config = dict(
    norm='layernorm',
    init_std_qkv=0.0742,
    final_lr_fraction=0.0,
    doc_mask=True,
)
Each number is 500 + 50 x the weight over the matrix's rms, rounded and kept within 0 to 999. Layers, rows and columns count from 0. Numbers have three digits each.

# o: layer 6 attention output (transposed), 128x128, rms 0.115, rows 110-127, columns 0-127
# v: layer 6 attention value, 128x128, rms 0.0854, rows 111-127, columns 0-127
# up: layer 6 MLP up, 256x128, rms 0.14, rows 0-34, columns 0-127
# down: layer 6 MLP down (transposed), 256x128, rms 0.113, rows 0-34, columns 0-127
o110:451488382564582512524494538483442690465470429495619544483444566447365474531480520429493420578499597470472559499438534614405539468542575417570507422520551603493434482541413605400505507512521556584581408527564486512505409579421518557464453475583482452543441416554582563457521431447483508500419445451490524467416563542419556527539551479520496460535495497544515557432404492601521575507485
v111:501463458487505570481494524548409509531535515493395422527453545457461452427453535555457517502457516555542545528395411668593490484525622520510463543556524585514426497459481437470503572527509426519464517471569514449519547381539412476441479412452467621512455517466503579456520516506441534455572482411483550461526451572481509574492372457544585518530568504517398481492409463618510468507488
o111:502519498529532436419478374497500472569534549492494461444518460625506559625509486425422439497518457448392458496625515457538467459443485356506480536442545522530613512496578631560539470393610447545478478514462557460499519497513541539461493459500447467419527471515492553647501484579553417487419462458445487526478474544453545544447475576582505519565408488517607505461509476485550558504562
v112:453562495490522527511486548503493522450497434463381482529418479509524484423459645464596499510613499516415478561562528524510502474530561581454506577483442453514611479499433544456410576446456494538538540579513450510478529397532438579393530552455534584496412507451470526568533551443569494484495458499518529574547458529520528585515544573475485430483575508577496523469538461461526492577506
o112:470449525472424489487599402528569499432502557485558570462565537382574519572565545585497487422504500481510407542406514485501468549525494517510501420544628433550484489482520460435523458417593454547607515451531433437514438603413447546618516361376462485425466455453531540443481456517555509542454565490486494447528526502504480530528452461485537501488557509491441443533574496603530562505450
v113:478473477426530522483518576569474504483419482454549462529489509467548510455545432515458534492541473473496463609407510489524585494462557457560451461492562637504455430532464490497486597476484501500541472393561516541528571531560346507528471432527584553433531534424503498467482452492455508500509497591509557535591485517500442470566472520498504469538522553524495608434403443488382436485492
o113:539481531609522543495593413486496517562597515438498479506476507499460518580489503532414443484443548570466569492530570490463446454511459463522514543426505443521492520478513491476410451471504482558465526592465481502527531574374535503492531557564491404412503481499478496554539535520559528480482474457478510505479522514437481494484393538540535447583442481572490432481527529491587523461443
v114:495608452556517491517547579431456450473523435425483548592397429606458542486520449506425494535493509528491580379613483446518451616487498550446557587557525544561563588550415515459428499454468475510541461477531476462499483489475528511487439508519483451458490587517446496410454501505532530422468422486417563464412519516463472555510562406661472491501514450543515529560583483447406516481538
o114:567499614474442596504495509507472645472448602599549499323538590405493431474396524404567568513565416494565425496448501502469566572470527497425523450400511627461401492581584411519470433483541448506600557548541544517487516487555512562428490476451551414512476471478598549455490484455491481466574463476495442500594421444547504474616455550438418499549507515417451498464529498579508475480482
v115:439519445452497606538465522458514573526523475599452448503490420531599524388411418497551405550408369533532513467491537510515557595389479493475533528457501581516515529511493516497449445590533511510547493543548507471571435528548559505482527489568514557555490429462544435486566568357409593643462466502506543445509584564569468473567475459539553488523396496506549455470575529327461427506531
o115:552515545537418572555505535504470571601394600496548528460516498448497511543486492506515504394457539554604578523388470474573401421470503574576408592494379483438475612570457508548454518539555529515500536583472558511515465492491470468517471472541452589434426386554507657592515457518413529513531507568521398450523438500387510432490425428382545505520568416459522564493416401468508505501484
v116:560543494531545372418553412581369514525452515525534514441487476519508392442454563476487491502500615515459442444455513496513447558526448464504501492593462515545515485483464552515505556539585609526462453559412506534591416464503486486479440477437407531488485495480532539547393535522389445517493451473474545524497517435493479521581547377461562520580527442577434513476526390462505505496413
o116:447582567454514568540443480517500380475511470537504452571580408357465575506475582543444503523493420513530526548576554527572514489598455501458528482392543503572524477539438364530500517520508415534520508464494475442457511437500449514491545515587528409583501563466421513553476473475538336494563530552519599406448459472471535499494409465452496559474524520455510562461424546546521552505501
v117:442590451547598571491526517594505492438555505524532449550452464537547548469516536445517567591484454483427533495356493481470542528484557493490570339457500558418593633547396499548595483488544488555537498599518596531531560459485433521490585620488499535468565502424535407491459590542446548584491547469446470547538519433514416409477455467546488498539549465507440495502478468480445501613440
o117:401478561517586490455478520597498590571519602427513471577585504490443569562530486586422456389536510519479495489430532444467450463524501399549486561446447472534422422548567467439477505500383512539585442470452550446488555532460536579395560550532488565558478494574479593504540422521473440455479565458548538460576483556469473514511415462508497542569463372489437562501484484458534500439556
v118:521494573561530529471455518536516567486509446482487524468461505498460508567625398478486439455442385536584418464555494542512510480457483485482520507419595442520474557521562523459390536502448417443580466475477607567489395516455485498494494430505505429508466567474561500524520558445490463522492511433455446468615464579450476539600604502541492549461390509579486465450452497474532581460507
o118:581521423460490522542441413565537509550533518497458446477531469537525500489438496433499629517517565530547558444547415413477504445525497591506481509510567404476458632513485533517530458566605498520389601480516630484441545501577528523566503459428583493446453572448456550460432583506519472422562423605588508439518481462474407389536497452443527515410435474453501537472471539419502517480483
v119:553524544449547452442494430489466519539495645480542513579397402528618466540399420501466507498523533488476604447505511490415557457482522566488470466544429473478502508523497488476490464506497479464522496605540499462453564474502454513487510517474545494525491452489486402530485429491442512517473504492485566572480484490522518460508464672489539445525450517449506484489594577472400516545488
o119:483537570471512466479505546390596484418598443499634545563564448531412474517477544513516450420469508461541424526464532485543463569542589566529443558450499600493471415437548450490490459405517612467519477447425483584568382390435528489512454492455514541406596500519490506473554495591438436477564523509558475563486536484515509461468537473503457446483507450563513475526467418528541497443565
v120:561562482463470531565468526542600531458505577499533535485579483541555482485384489533476431590412596572578531504530409540581467597512545500515497443538519464515515422486448471460520446445493541483480567469489571540470562421544506467503584525478537395521470549519381535549412491467485472495491525515542520473442505504523452483509505523638463576465564518359477526552344461488390458590496
o120:432503546512430581462514567496552488517434384421542532504351475469541502596509464523563511524511457380525394459534496600456609466455550568506485532481486585457541463505530617548535409515514478507501423571469459489483449516554468644429366460521560539485552401464579331453485600473485533463539453479551605579476496527450442476397486535455464531477458597582461463527553588639528385557507
v121:456360488515549567444452513457535482569458507547522487558462515520512600547506517571498464533484399562575467575517540416480606518509414477630459421459565479449524488520503413540564475563488525393478386447390538475481530534462548486566456531558478455469455531536445510503408425525402427603463605504521435557465500531473442445415496511457424450505463458557600502460519552570501488553559
o121:582578383539504517551589492532423550500489567399457498560511473576519486428575440509473533471432515497517599458509398562496520456516581507514483565476476481506530480521512513550478549501461534495504437628507574572509429457538509567455531578439650528450450410405420402445593454443505477508541498469419459454481529466488473527476607564561411483473542537486472447499449517509489536427508
v122:560430471368459473607496531530544672482446516505530459417496446512473466517534533508498674485470500459512415404496520491476570439505564525496544522540501498494547478530563572495478415526505499541540471507508598477455439525476477535362489462491466527410525482442538473575566507462526481435465425543454481433560469460497540513572512536428590491479588525595484519493536481532501555533474
o122:565554452600468541494510598479564492530497522493523521434446486510553555478340501535488519496529447476553493517429474518511370520557407572415546444467444434538460536554492452548494511433487512498525520415511383492534566556410470490587473554574437448649473558479440573432398451538472494546542562442600527426503490460512431500500461452577634510466492453552507495533527486489492538481515
v123:485566421473549458485492478510556427475582486443598488569501411521568494450441500484503582550511510496404520584475482481541449455518472544465449499556586533420494536495446452579390377469471499512426528513553546582511517451495476567563549598463452517538483487517500479526435445506510484531519483533448564476523574460528459428484461496501506531501511563523484599527471495568467387513589
o123:451460482500464579572488561540481494486517524563559492541508512441471482511550526587491422508465503510464421434435492480439570504582468458558532436480549513556465447488593488459428496482460530483523438576555456524540514511434465563446557522561548491473519526586550531430524469434462455542503525421572512534524501404434520495524500517491494470408565488509485446521525446448550495450467
v124:426480535676545427424470602465569458440569473511584546520481508519532467486411483502526416445405470469515519460559416450467442575533395452502415418592521493499491537529470495511522488441491515418536521405624521437433569481511605555469463507426507422579532480402438393475481536513467524520575498560518525406491573561432549468538459411536514461626469581462495485480531489548438457485457
o124:558543562438608454514487468522470650498466517523431475325438419467428571410539573497406572552439578522626411497564498542487517548433560500425668565523485545509427513497532531559514433520629451508458454492427608533459478487474530465443462499566550466358439504439529507413578422495497461485504455495589602587529416459558417620577484543505492562361556441518461471473552495537492412450500
v125:521436433520540456470517443604517575517469498590505565426450518510463417434552451539498452477556604517573474436514519475538524406547512506468528531572461534501552424499528491438415454475443493580515546513296623439612344587502590597512499499449439496495470528476521520505418483466496467569458513493614474543496477523454615487395558428570446547513438514486587457470586390519461457443471
o125:426594489545495525422526461529456311394520431468542395511493549463454560583395501527592490469441505471565540481542533409450524525408444551491421467371630475478502480477483558566567416629514499610389569472502443594495604455644489415494525523461532461520544471561495541626426582404467503492555492551459581529479566507603461488462496535354581458422652486544502511441534452564472586455444
v126:491533468508605544488526523499429505459512474580405579527476528468618464349558566453525498463497479405539534501412497570507474542509516516503480488485484447507462590435444457415417499445598451468521589618546457577518390440533427462479497526472479521513406416514533471476443523470556485519539560498414590442422402539590566462484430507564412518454574448449476377574496618517601447525464
o126:452354575468514462439515493453463453525465464467554432545457471503468578572544486467554534526509385555461451613519394378491568444559577576505476491492516464490540466452505482474434488528482551487547426547571563469426400537449473584591540460500526570440471534506508500599572529555479464497580450527435550592492489455491523542549471438486386521477509530525515547537425509386463472567533
v127:371461553501520485371504414424530421428544494477397496432565484547575467546484462458497387637453529628575533556423591571567552570599478493555544569545590479544460396536538487571454456496525414561409486474466504552437415533490546485481491588502468366487569466540492399550509517492525542560397469468515492574436631518476468386541526463589404497582512575525524532504433520479427615445490
o127:478517442562514390518399553492513470624573441502561483499488638475467474601450398662600613457587427481532510445504550528490476439452524488473379583566365541457428558481384486489516511454483528529494520545525577573488470389585502445407541462539477510462526491528557555489561500420413551497545675544558532483455536453500478508512531501437482554480490536551488477430554494432443363489509
up0:525403445520484420596555421541550559529524477493502448523555622490484482537536500375516413445506561487504423450447465486533573437539544542558521534401478441466442445459412492543522510509439535497497602582588569512547561446623522576473482466477559432407445466515436408556513440542432479529440523481501527451535531502470481396418538486446580535499530492442481402459535467478379547540475
down0:437424529530526488457512459501582605545435561382479524496569406453439509504469481499466411476474544553397518450472577537493573545453507526568537482488551466515432547430529558479529624454529464526528574481544453578591555449449415514559474450490545465539449451422494486483424439488476503488388505504545389515461372451490521504539477556518521445575408502510605435572581465514411510531438
up1:545494408540465454482518419564449494388462485540451522481619518501501569400620505571532451517495580594465511485488525491487408448517484494464530538528522409537531538510517390493482509527532586500472459504540457507441483481498549560446574489522492513456468423475482476589387441483512526504427459536592477575542518454506404458553554517433510473475526564528600573555512665510476505469446
down1:565458496500469568401584509596510466448449548529427538452454542466551555502432434488504567452496580584444479441441537485542480397454482544481554458484440532489577484551525554475505570551533446583489408465471477559535568632498468530477509544520476522507494621513489516506515490512558513506520455459488401596511475484545448449511550487459414448502477483476535558449554522501405472502482
up2:487340427445467498545559585526472538604559517500474490572529450510494451487576429506578500456508551589557582400458583452541512522456437482555456371527528511461520504505439457496410473629493631470494484497504422532480464450493531596458516674583509517523509504578529503452568503523457555556544490498456453568529456484534565511504449578517465504474472472483465535543461544512532522515493
down2:507488542540521501528404475535433508482575604509487502538490415461429399488497529513492504525487521576503537557570567495512374531469527541487552537571502478614520484564571539459475501506512503543484587506464575475449511489549491424566480487453449522510423408570497492572489507570485578573451555506533447436459510461498465510498570478512538534556542508468604542505510503474436552522423
up3:516564453471496558485517513513456546437497561424427563480452445504467529462486527474495541420472482458446558586594468496508523515530575535521463407549598383452479518568476445505463551569508474494506485437508417603540460585469571518505470435553460549537390497536504511370451471583484529539429457475456512537582509461495550518536531495548507524576479536494573531468546389435551470428428
down3:543462510414529551581427419573394550514544433508521450515539447432463457533491558451423482524575456534556447448604545510533492558388574606488487500462471456598535583424463475531388610408473518416438610453571510588649418496365520423490521531476531508434371436545500507517503402510500500472423545485495447478382547433532516516540454479488525577594440512491487528474447470574538558441377
up4:532565502590521430450430508574441461452543493475490410489491477550430467578625375502516468518477524434468476563532444498512610459493557503604514564482501416495476513582434486505475523443494503494486499527475501482479584505505501516538504528515544431532504540499515532489497594415597460419446511496538484475479526467552432548504478480449510408587513536613437580504566454458485492529546
down4:428514425509451472482483493516454562516434521458464543540575490427553613518446462500603535451527563502520499464563501471477440478532411518441502550477559468526486446476544418494492478479469502521508557572445480588452496534496484465491506498534530575476534478559554463491369503512490510520431546473461495572468523567462505484457499465570437430462517409519488416469447493439466572495461
up5:464601393533502444431530582471465507551568464436542630556512473520468568456485484471517452543491475552549471392511481527487519493572427515518485554542534484475463601467441506494510515434564419453539506507580539449542402508499454448520471488486512483440502552500568464487363445558525488546512549445443512510455448486452515431465450423485458501466564434553500475590558483507581474524430
down5:461469520563482549472466528552458524415469482491513425442492563556468473493532523524416548568470537521476549502425487563539612525529494471438524546505534582538455498486582491503505582459450488598453404570487451470514544532488519553518487481410567615502446539494472568501424556510425508602497477491384464598461430470578502534511507463495473602551485544621367461472468415534611467459518
up6:485564507499468509472534499460469410527522501417479576500478530570499489578523485493504490525552465551432538474534479458506545488554396529519447489440495483447587504456549497475503411587493493467483459452545516467529503520556571515503494459491505522471370403518508500487442474582441493567512475521463418461489476401503574448570433591561599506525593426516510502548456470598454492483479
down6:479574521509576519434509529549533419512443468523544506469544478500552518539561475478426465503536483509514485488444526475574533602442449517449468512441474535503524544502527640572399536464380500533500425422541483485535433616441554506446548397420495509581463443504518541498528555520463563454499534416443442502438440557506572550577510526479524526455437488532433530404481521481501500439558
up7:482574512449505410545484507464391499519501517487550413470510470525460479483550510472558476457476516477503478469488493444565506442432465518552510574455450561493471472526558560523610478466497475454495437491538580430529422499481562630455549500420443497498487461516499437510425478518554517537477479505536498537435464539450506539543478532429524498563531459494530475512533489559550535493480
down7:409504429571529538510454463522519437483503583495562590526480470533522502452500516524505514553507502498492480562428520567613453497346556512487567479551535454542561489434511530551508506568504495510476491543549540489534599421523471551505511454512454411460602530513531479566515614517460436476533499481526575463477602517613555475601531422472481442495480524427527484418517393457409478490475
up8:582530419454516460439573390474520511429489501484524510447521511527551528522496437442469525587528594488535509481379479476503422430537536566438488531451512503534528384588473477489450466609498555499416514569544466529496494474575629575403539563529526507547486462432484474585507530524521462490542503499503486488410471549525551518481487504337444588523584550537496445478548467493555531503520
down8:518529608523564480491471492465492450546512454513525517507466535503551508527516496508501560529479516555499524490471534576513504511434504466524415513535553486572460515471484525471542536442542502501488539425533544514519433496495508519523510482541511520511556460497476570488462469508549515524539494424456416446482549561464445494464505543462521447458547503480568504515482605438547553517504
up9:523557536474497481589525461519486435438515563508471523465525462485488435397551548545458470504482480481400448519517416544494432431544518552510559505477521515456507439509456522456560417469469436473592459435501597475495492471470537499435603450470519510556513468475549458392481593472428581461575541487633591497442497486501584522509440494459486526475442448553566526517542479440542548404504
down9:358546458482494447520512443491560499453474514444509550462564516445441529493554542381543593559504550527498469454553543556488442496514551552467459476550563558437508465487488619504521462466524436518527539537580466523492562606524494505444445510446432457456518562520616499555485500542438504469639441591514506440474462590640515371474517506448409484469464502479521462480421447506501548534408
up10:478592513519579483447607501533514482493548496538501529537463512529525403496562532516495492418499478523438441563490540462527516615510503549467495510511509547528492481387479464494496566556432440461489573511453540521506487502451497482467463570459500476544462564515495510449462395551445516542472562452575547477492507565500465529480483512362495415522550530446444532508505546506456536526483
down10:545502556497523471478554475574513488508516511503509494438574587452500508485501516461526471494499468424536471443446462523482555412519475526454518525471463515492493461464514482443547527480522544515447473496527488501562489533507457507505454539613551436486488458440501476501489496496482524488511482514489546486456445529471523517569475496521552491472582458528485527497543454457510507427581
up11:494533491452565557498527536500425475549458520427544467524456554406543562461568533569490572506460434456518502533550522436601597432416534507679432539509422594463400523483570609538535489468409503444484579569472425538444387537482575508496577431478447588542559495587501416496484655541448570583521577588511482493556556460503456628483518492307512490487457480512459443488456385574538391401498
down11:505542495410545528473503496448438482577599630466548459351456511492499532414522505608505424546559426467535412592515316458620494583458460501518593570584463598457459593478493438542511493537535447545460505564401411491603561439522512382449473493476523506470482481473480510518472537506462513572551639600455523544523519445526537572569530507530548486534462460466452524520497516495586432528473
up12:487513378560573524435453501514512523478553523508579509522405434521521422497514555506494509461576552435537524566475529445510524416475511432371513501515529547523483540394459529421546450395490421509542471442486582484444566404454405588529481548442477458517502545425596341495582501557598434481491526580554486582538563483454631531507545566526472523567555476514457471494540504424483585481558
down12:626556513403539458516524567520531563407466577468543513456455486466439496456600437465427581527477490505569440560503496472441451366568539559486482413443555505499467527468514462501388411504455506489469495450476497466551517525516428594526429467464499533486557616594506685612376631505543486589543437349496610389427527364498493486591475398460508576446555465483394590408605476501560486453502
up13:450572519419492468426531545592461434513633540473491452454526491492507474544536435572598556493601530525491510438551473560524531472520526516569364593498436560523508520524451536520530544540496558495509523483491506479517469550506522484482453498440525456528563536493469416492565509471465484576554530526419499503489499529386504549390443488473474475409592510519501502463490475620392517493517
down13:535473577585551465494434547527516495514513502531538515493565424486626458518427517463533512517435444502453522582509543515515482423471547483385472416491500493506488518567477493527461433551428538506482492472510451628578570514455555495482472445426528597609449411408530556477555416509408502424549529478538520553440479562534524535377503558520594473498492532514496471455430502437493469479509
up14:530492443472549406442611451447455461543547575491457448488535558524523536568477559459459511525563551421486524545521568467447491471515516505515522515444386558487535490542520451498428482545516492501487481438462459530544511487590584494485406490535503503554524493484448446587498569598517537634518560478423556495547509499473522451449427435462413521476541514535558522508494438480524565421547
down14:459486535539469519531444552546467450553546485523542546503469494522596479633528558530537486518407514516527500563458506537516535507453388508396454443496531537527493516474543455456439454543516458514497448445576471491484576497535478462468437453496570517479521441475453552487535480490525495498444513491534448521464457569505558493371530420463436469471491556513551481482534542492514444516497
up15:469497540526396505458449403517520457504614527356526555504560561491490570548515465465555490499498496412467510548485499503448492472468480543515436510431506549498491534499446563511538488576515481545493598579518508481456470560569496492458460477460445596456518517559589471549539500498454464490518485605556532521572440504554430425495561463431530574581514580494430439492421407507585531530489
down15:560473497501566546556475398603572475528479487579534535561464532494530484393586527506549510493534495492590505442468555422470434601570414506461384465593460532425507499587558447476450416520420460439617501422547458449473505548416468450501451572497452454423483574537510473396561388533481424433546502443434468409558492464498585507447420544463487538467523456486578437520486459502560498463517
up16:521571427462461438492480497508486388506549528511514572505506522545658392536560555513548478511551510477575499408531471524485444501462486504512507512503531484572596412522552507476502498463510451427441470495447570538453516477545508517508491545466474543506448550450539522520520509455420448448567504520504468531454463502596494479498463513560469427565492405419507490519534501464644483638478
down16:536474513496474408417498549554486575543467486543465503456541515470431516441591419472536640526534399408473498451494517475484469461371415519512409555513509475590482520547495548514495382627496487514586503550519509524493499609451448518530363530479500492553492534581429500518575484472485485459488478458491526554535564620559558515474511440541490474534480499483488481480445513473520496571485
up17:542444586484399496462481479552559469476583414487530509512523475498511538537578499592513551491579508486408480478515545569507533513554516560629390490469432467475480476507503544489526486512480533547542617476477459417479607437475433460416487569519519496491422564435580514523547605506534386430514498501526526445497603483457547475569522490492515460502509545551487460370526485494512566494557
down17:396561478504410468541540430451556533507512464522485506502435442444579549446495512562507550544453534522444498488483455515492482482522577573498451563480445509501469560451591452508555512431470499499559466384416484532531452511528465503574478497544525363460556477573440448481514437483492513535511459476494554493435553441458520460510537463483435439515495547582526414512473448503443466431551
up18:514515416527452603436455513564516617516471499471475586541499481531584525497540470392513556526477604498446485538497448526499460410518541502447554561502436470474541477452516545515505416511529522456514506504457432517570473487552512438454513491481489569387551505392354571478582579499415493528552601461484519512471524505470585389498581515437559493468487465538600541491468454549514562552426
down18:485577508535425551436456537497439596598491513416520506460475453487487544515458492455476530549486477496471539502519409538537589483480481506430560520496428449491616436472442455486506575552592481418450542548540561484467519447505414479532462464416482545490462483465565502432442426489435450478461503572467541544488488485470585520496428423583441427517504565476414561471467484477521415542477
up19:399618419492522477560444527536423482453572513539498553481533484470460495546616503502546460409628501460499493446529608552483498505513567519540508459498506465487416563480455597496493511522533448373475531560542470575525525480459465576494636477530449473440493572437488522428483443433458435519408558466507512490455465501503542364429417539478532518539491459433492528608613461489442539472601
down19:517518428524509517475563525415528524539499545554534465530520505509432520425500559491524459431529419461481471523430561508481505441433473513453484479446510449551514584580458481527479547470578580461483430463547636497473568531513441495433527554525445425537506546419594522541471498450527513481501466632554452410549559481454536558583436480398603646519470469502506529500468470555474521511565
up20:520508515513520515365541504527489489510433432497390537550508551503605488547520576478568537411564452484531519489579561517430443481472537513546569585479508525493633523586514494587474405518545482432533579453479443483437418406480508388430508506602422572528588545523480509553459377516501505517480564542495504518500474541471469471502472573487560537485540464488492476463467565536544451425484
down20:536547521517480514393549489441511592457602416521518487583426462485455458509480521540497539491468450543513531519463444576507471484507517480552545473400509543548469561608413462565455456509587535563553472550534431509589465501535433467489401486476577479495580536472504534526497424482472494512469557461478391482465556501443442553566552458419429526590500605544411486469435540489503574456532
up21:587510437508511534368507532547416534494540522513428438437520564410537473562550502470479472504507617537548504503499499554454521565548480474466505464508511571534534493454549494454555494590506555476477485407572522484535484429518483432563528509506471573535493418445542502457556556453393499517489442510509500492539474404501601613432429522503484485603499596513488474500512537500527544452417
down21:487514516608508461510467554532417488457531548495554490501505482600579483510515520488422517488413362394473467499494480398559516427490459470604464548545523508514431531440586509526486522560454529541469573453453554523470486484468598565548431547546467530503516556580551521532475443511530509508608553511475445534492418550570481465531430593585581453549506530432460440521528614580574438497437
up22:490620539577430420483459472557462464535522482454485421516475468548621479377465460469478526465430373521559521501527579589493471553544481528561486501513471552673564440487454448471484449567460595494496459463431507496524559459452445477506494538493478555521540529506381486482496463498532467407433547489502463586415463439461465554458446558376463573497569505410457467557511486575525524567472
down22:506530511580528527513579546526484473514438458519492508513520520516607511462494472529457595471463496438567482530530592419450609520533481523511547572414556500553564464497430427461514478422434518511598444493481465532555485462507451479516600531540526550367494479551516597477562485514450535419507518493533495415475472618503503478430566470534470501507484476523509362398467483492380515473605
up23:455556387515450476539503526361585499466517480492507519421508394512612576517497548496429423451472554494472464499506358455622506446550426494582530475485626478441510447600489575560430457503429527507516496448561501585556448452547527504527443497494407578484427523459507528478489486453452522433421524491553501495423508497487560436485413581542550481554455521454463457554555487529465468510583
down23:495449562455445422513451555379588381500438515426550534456589616521485583500532567508490499396587490450520510485497537520533517502592556558534467514570519593509409546592527502389461507503561502521445510475426457441454552582544485587469488546482470465472442606470571543479458605529452467542510400514604624450476512575434555479500559536489481454488552459425476565444478526532440470491506
up24:489506464514567516508454504483445559398543494613444436503546499507594410444528519463448539438542519512557507445441391526518566560447557460454527482444553470541518503526460520443459522526436490464471574524524508432530516483558460496441568552528473509564583567419460452460466496472510501489496584414470496494485469490547491458461513563514477475461594488450461486494451509477454454520519
down24:520492494488572510456515525502485504452566469457482495482574508450563450412550492560506519581539532505485510535464424462524524582586486441582491515486507491442495495572570462553450491495491485484475483427397511493527479503463427421554473605462539469505412547494543494474539503515430543542448416483450491450511460520415495506544562420441476455505491480532511484539623542463433515498527
up25:423420454476559470448516523608543519449472459464397438452582522422399487513528585475645477516582421459525557514525472577571457414503495503500558465512493539479479503484492507637516567460543469448448543529561502449439463564546506466557531470542483496517417507405517444489457513423506518576490446563514462483555536393482508454395496546462450556512510517511464511581491519525527491478639
down25:522472495539500473526494472506560569558473503484537492548457453597581512610494532549455492502458538414502540532544465511518477548546607500527486519503536474458485455448489473541487530471526470578478536555413519454499527498366464474467470491424431524541499551485513517547475537514476473561538520461506449466522539474524474511514534455474420439529448448580425433442562583486571498552604
up26:555350455485459552521499534541531580519608555502437495544534500492467494442502495503543438531493576536509405513533420485498495547467465524507549513560480514511520440471523539525485382520542509485525502435392508458522448438506421481536529482584410453492465521510565494458509466468533508561582441508554567466478407515491495544479464532426509504548619434547567461502481534538549626557641
down26:585521524520538506571497467537575502567392552482565506517489550546428607482504587466460589574509508494424477556465432457604551488611566537601494470484511511420447506547565494474495503575543470617483453514508500404461595487529486525465502599506483427471606682511558480551497545575391551521527467481411515464515498513568491498527564655504411416630567424510507610422478409478573517558449
up27:446541497472487621501544461526541376456494503507467524541354490463436595532492581473478538471559434399612500540564452566424505480446628581555432508488566476475508468461473496488582505525585431427414561571518522601548512392648557517489434493470546491487435454546459498480496505388500543509451514663517495531513539515527410516424518469417432539526607435517469453553471545546446459481499
down27:495495487446478473530544499539448435568558487548437510526497526475496533436411534456463486526379516449472492534500508501612556524448482521465509499447459582545389624440419549523525607548588576418476521506532448547464563514609446487449580492451485437475438513541462499540489525555501513484529552517477471513473456473493446425481467539395402404536405504513480595552477476542541406496460
up28:526506415523429531383490557424461461478507501546435514558477594426530493549522526505508389519455493458501620489491581468558485387483539429620475505514535521477549448381511500490573377450514511556414555510424418570424437506434423627551599604487451495470633465521495533481552548546498520619522488519511515331476447458448463426388570482464428568477482481502515569476609500504600471431610
down28:553534569441439434579527429566565411440413517486465561444503599462458531552500564429508385613511546535633426373525448497544482411489425501534619490542602514452545439480483535429451590602556521497469608452558467542471501456487499584496481546492398536447582462620453440413453449527517555549536496479518516489548468520493498531240504528515491554559478518506492482446495404553512458518568
up29:508624470540530457408560480438415438501517513470457540509498512457420460546566464492411497492480546472506598524573546592520420400453471426483426522534619504462530473544455524461587411517534528512466510423501607558546496430397492551558474466558516479543486472572526434357508436480460520547435549587535498545522413594470473503464447468436565448591549434475485541485484464611465531464574
down29:524512508435483464437466490550519549496412504570491529526450446558428396471480492496570492525406492412497466496471464355623510485505509565532472563457521468479507551545547516493471641720510472439526562521529404432559493486566560516507564507528563395399429485502537504566558520529649523498496425492463487359488527534525517526384565524523574552496440448461488435520514532520541485481451
up30:509524484467522486542489557461460455537489486451457509609438496474566480484490515490498567563412512528489622523481501503572542498527476517599499532428500503449512512575599568614563489528537494404466530493503503479498496528536515502478553496518493614558459460516500449417432434474446496471589549549457447500574486495538500616532535509493373529626504444449465418484441423549436442444475
down30:568512516419467412576467493566499494557525521465486535545513530637537526574522494604487514536562451377437458498588437548512521549393476533523522394536478563452411605474458573526514452414444504450483475538549494515544551476471424526421470412439501501472453492473509457516526498494527570470552477445487553526427501562496527577516543469410530522586511527504430518519479508551572479533435
up31:463463503613533459441469547547536524457475460520553548445485487520481503541551428527504498493580488564514448634569593395468518541482528514473454491465542486403557528508515440531544511475552494484415473493514482509561475493557549559481460520580379508446438452513451452481438508517477504518486588505573504376451462568490514487518511516536496359462610503461615515529557483523590485519566
down31:494548512553435480563498496514546493491586530498541490593485430518487472524528531550498476427510546459565436436549509446500555465439480585392534453498604546521482514479532517545484456426539538564519567460480501523496455479562533534535546543587525452533543459573474532477439428583555522444497519571469537477464417429469468479610412521424505472532546471434478510615551468493500533524538
up32:490523508423489491531502441465521503486473485557506523497467477525451521367500512449505583564453409472516564449532502608545563512506514462427539567464497610543533397525394533502486477440468457391537537492460458449453487479528497454527543448494548516555558564544475525500539538522513447494531509540485523551473552529479406509646604466531584534549545446482548472496474494418494521550469
down32:558537574483543512526526526538571519442415470419498477443586511495456485480540566525496582478530535538508548558610396461537469480421569486575529426464469473481499526489472463579476504504504570529426407557513477557545425496514563536378468505472514497373556442592496585480488484443620508464534445502508526543529493583486431580541554475494524475495506517494509515510451584511514523495480
up33:468435427592520504531564387434490483501496444521480489478473559552534441508494519473487423472541549513545525450513461547496506414528522528528517514484478594539506476492566518491467487473534477479411557527545480580484467527598517527508487440517532455457541402542510491437453496476532542490503574547520515588447436539524491588500452483397465459383513521582573599477519525527555529536458
down33:492511530488449520474472437509468504487536484530498462515531434477521489533484531451464512483409533563502515504526503527548408539484520474476521552449516552550524501509564538455500531499464459495491474488551479594542533556516518503521533550334529530569499461490511505520538460461528516519508517567490457422541540569624487430521474541428437452486478551477481473492466532439482489538568
up34:507457571444484441572572469548435499529463493500452478520494468543500485555528526424428502506460442535540532652523559582518475458506535482540563542538659513507557517470467505575544455568523488521511500436539479563524471476551373498517530608556481358451500590425481572484456492559520565520525491511557506467433525405474538498485607495491616531430499517524560423560445493583453412572410
down34:569510456510556395510560475578460532500434521455630455459497540586486520508487540363457484493496538501450513580453486435508492505486545508574577525452395494478501466518494470506375462528500534408593529516566531472534500564423544530475625516493426501456456499498544445485431459587423488471491554490472483440439428462463526551539444459485558570418580556381449550536479534438523485541532